Each number is 200 + 30 x the weight over the matrix's rms, rounded and kept within 0 to 999. Layers, rows and columns count from 0.

# down: layer 8 MLP down (transposed), 1024x256, rms 0.0274, rows 4-14, columns 128-191
# up: layer 8 MLP up, 1024x256, rms 0.109, rows 5-14, columns 128-191
down4,161,195,236,216,185,227,184,127,176,169,221,243,230,195,138,171,133,222,196,169,193,165,249,212,191,196,210,257,144,195,165,197,189,248,213,190,161,194,226,223,200,212,207,189,174,206,253,196,213,235,192,160,227,206,182,200,181,192,203,251,186,243,187,152
up5,177,205,198,142,168,178,218,209,231,236,229,161,219,194,199,250,219,194,175,193,223,223,224,246,168,190,186,183,210,246,196,191,212,165,189,249,260,126,232,231,195,151,192,196,251,143,212,178,209,240,164,220,201,205,203,164,219,259,171,220,186,266,199,227
down5,161,225,158,196,204,253,196,227,178,206,184,224,174,197,188,137,204,172,265,200,159,188,196,167,242,229,181,200,206,215,202,180,216,176,223,184,191,196,173,164,208,214,244,187,175,205,176,207,176,211,204,235,231,164,188,256,171,151,225,192,210,140,170,206
up6,235,219,203,213,207,171,237,187,223,202,180,271,218,214,186,200,147,183,247,177,226,146,189,180,253,212,187,158,223,216,236,237,249,178,243,247,309,250,248,209,203,193,183,206,207,233,223,182,164,205,263,183,211,175,207,262,181,196,200,174,187,232,260,255
down6,143,195,164,182,217,257,200,177,209,213,268,193,147,152,180,198,238,243,191,181,142,249,225,214,218,231,200,225,131,161,193,187,199,193,172,139,146,220,202,204,152,269,174,176,201,148,235,178,256,180,179,229,212,228,264,205,215,187,216,165,240,192,220,177
up7,185,193,198,164,206,181,211,177,175,149,230,204,194,194,191,162,171,121,163,170,158,118,202,200,169,179,233,225,184,217,208,153,161,225,233,175,206,201,246,233,189,283,229,194,206,192,221,218,163,200,229,198,185,215,257,194,196,214,206,226,190,194,178,172
down7,218,211,171,232,204,202,185,186,192,232,165,198,222,202,275,261,200,250,207,211,197,205,223,239,195,167,223,212,172,210,224,193,235,185,240,184,181,168,253,213,208,242,175,192,206,215,199,221,202,258,123,227,191,117,172,221,197,216,241,155,201,250,211,206
up8,221,237,221,163,154,236,212,184,197,254,194,196,205,204,184,189,211,205,155,175,189,180,261,222,207,229,199,217,227,214,205,271,198,132,222,220,154,202,192,234,196,236,174,189,207,234,171,141,247,221,142,197,223,182,219,198,115,217,207,229,180,234,194,210
down8,198,189,152,212,220,134,187,260,198,182,210,185,211,209,299,259,218,174,173,200,229,240,142,176,178,217,188,192,182,184,179,156,184,250,220,182,187,226,267,154,212,218,178,242,171,170,164,239,176,199,245,178,171,207,195,174,252,214,172,198,189,161,249,201
up9,219,216,146,195,246,179,176,183,247,260,203,176,240,180,147,209,172,201,200,187,144,227,252,249,182,158,197,169,207,218,162,170,229,197,213,191,167,213,149,193,165,164,167,166,184,213,164,186,178,227,208,176,247,192,215,223,186,198,220,177,199,178,165,186
down9,221,216,197,215,161,239,217,163,183,213,247,175,182,169,224,173,209,259,238,195,239,203,206,178,182,189,232,188,179,198,258,219,186,180,257,170,194,209,187,234,182,210,233,236,168,162,229,163,190,166,192,229,160,209,245,251,211,180,196,170,202,261,189,215
up10,212,221,211,163,261,219,227,216,185,261,214,192,220,155,185,162,202,208,136,193,196,173,171,205,194,208,163,233,192,205,215,155,247,186,222,186,142,172,239,208,206,188,229,257,207,170,193,231,173,160,174,219,203,167,206,262,201,155,214,182,195,213,187,197
down10,191,213,200,190,167,208,212,172,191,197,214,190,224,219,218,228,255,183,278,169,216,193,172,203,236,199,179,191,213,191,239,190,196,149,166,203,246,217,186,237,190,163,230,162,208,253,198,176,165,229,157,175,189,234,146,173,212,231,212,192,205,255,248,226
up11,191,193,234,194,196,192,163,223,256,147,219,170,280,229,204,222,216,172,201,173,181,178,145,185,205,255,204,264,195,193,176,221,159,213,192,170,210,231,210,184,224,187,215,166,202,180,186,159,162,151,223,159,191,240,212,177,185,191,212,152,220,172,226,237
down11,186,244,212,192,221,179,201,196,200,203,185,247,200,205,198,157,196,188,233,175,282,215,242,192,208,192,173,191,190,243,169,237,176,228,220,248,226,232,169,183,234,219,167,201,213,234,228,210,223,237,184,240,202,204,195,250,157,253,220,278,196,165,202,147
up12,235,222,145,182,233,213,139,197,208,179,209,140,194,210,139,205,266,176,186,173,184,213,238,236,187,226,215,191,241,225,165,199,203,186,227,218,275,241,177,202,202,268,167,220,194,229,248,229,238,256,173,219,220,177,210,169,200,208,192,156,205,202,204,185
down12,169,177,220,159,142,180,194,169,192,208,164,210,249,204,221,173,205,235,218,227,206,183,178,184,242,223,195,250,179,180,231,200,211,262,159,198,188,187,256,247,175,184,194,178,202,202,174,246,216,165,261,135,188,215,173,179,201,206,208,177,219,205,202,201
up13,239,207,229,226,221,196,198,179,207,220,226,170,199,203,177,166,183,193,185,180,235,228,215,229,177,227,191,197,197,216,181,181,179,189,183,213,226,215,238,194,175,172,221,197,235,210,194,210,198,229,243,152,196,216,215,171,163,185,224,184,156,212,278,244
down13,175,206,166,177,177,233,195,245,177,163,189,217,270,198,195,234,192,150,229,222,208,250,192,191,238,230,164,297,196,228,208,237,187,237,186,129,218,262,210,188,188,220,203,222,195,213,196,166,217,174,158,156,213,184,213,260,213,199,179,180,193,214,176,221
up14,206,192,170,197,162,194,188,244,255,243,200,191,144,172,186,207,172,198,172,205,193,235,212,179,193,220,112,188,247,183,149,202,229,241,210,159,172,182,219,182,172,198,233,193,224,229,269,198,184,222,179,157,126,226,130,211,181,189,202,213,182,255,217,263
down14,243,208,188,171,209,163,165,176,185,185,200,225,199,280,231,131,192,189,250,203,171,140,196,204,220,215,275,213,179,182,222,224,237,209,206,216,161,235,172,184,160,180,233,214,252,163,209,237,259,180,225,221,219,208,196,216,185,208,185,217,260,191,210,174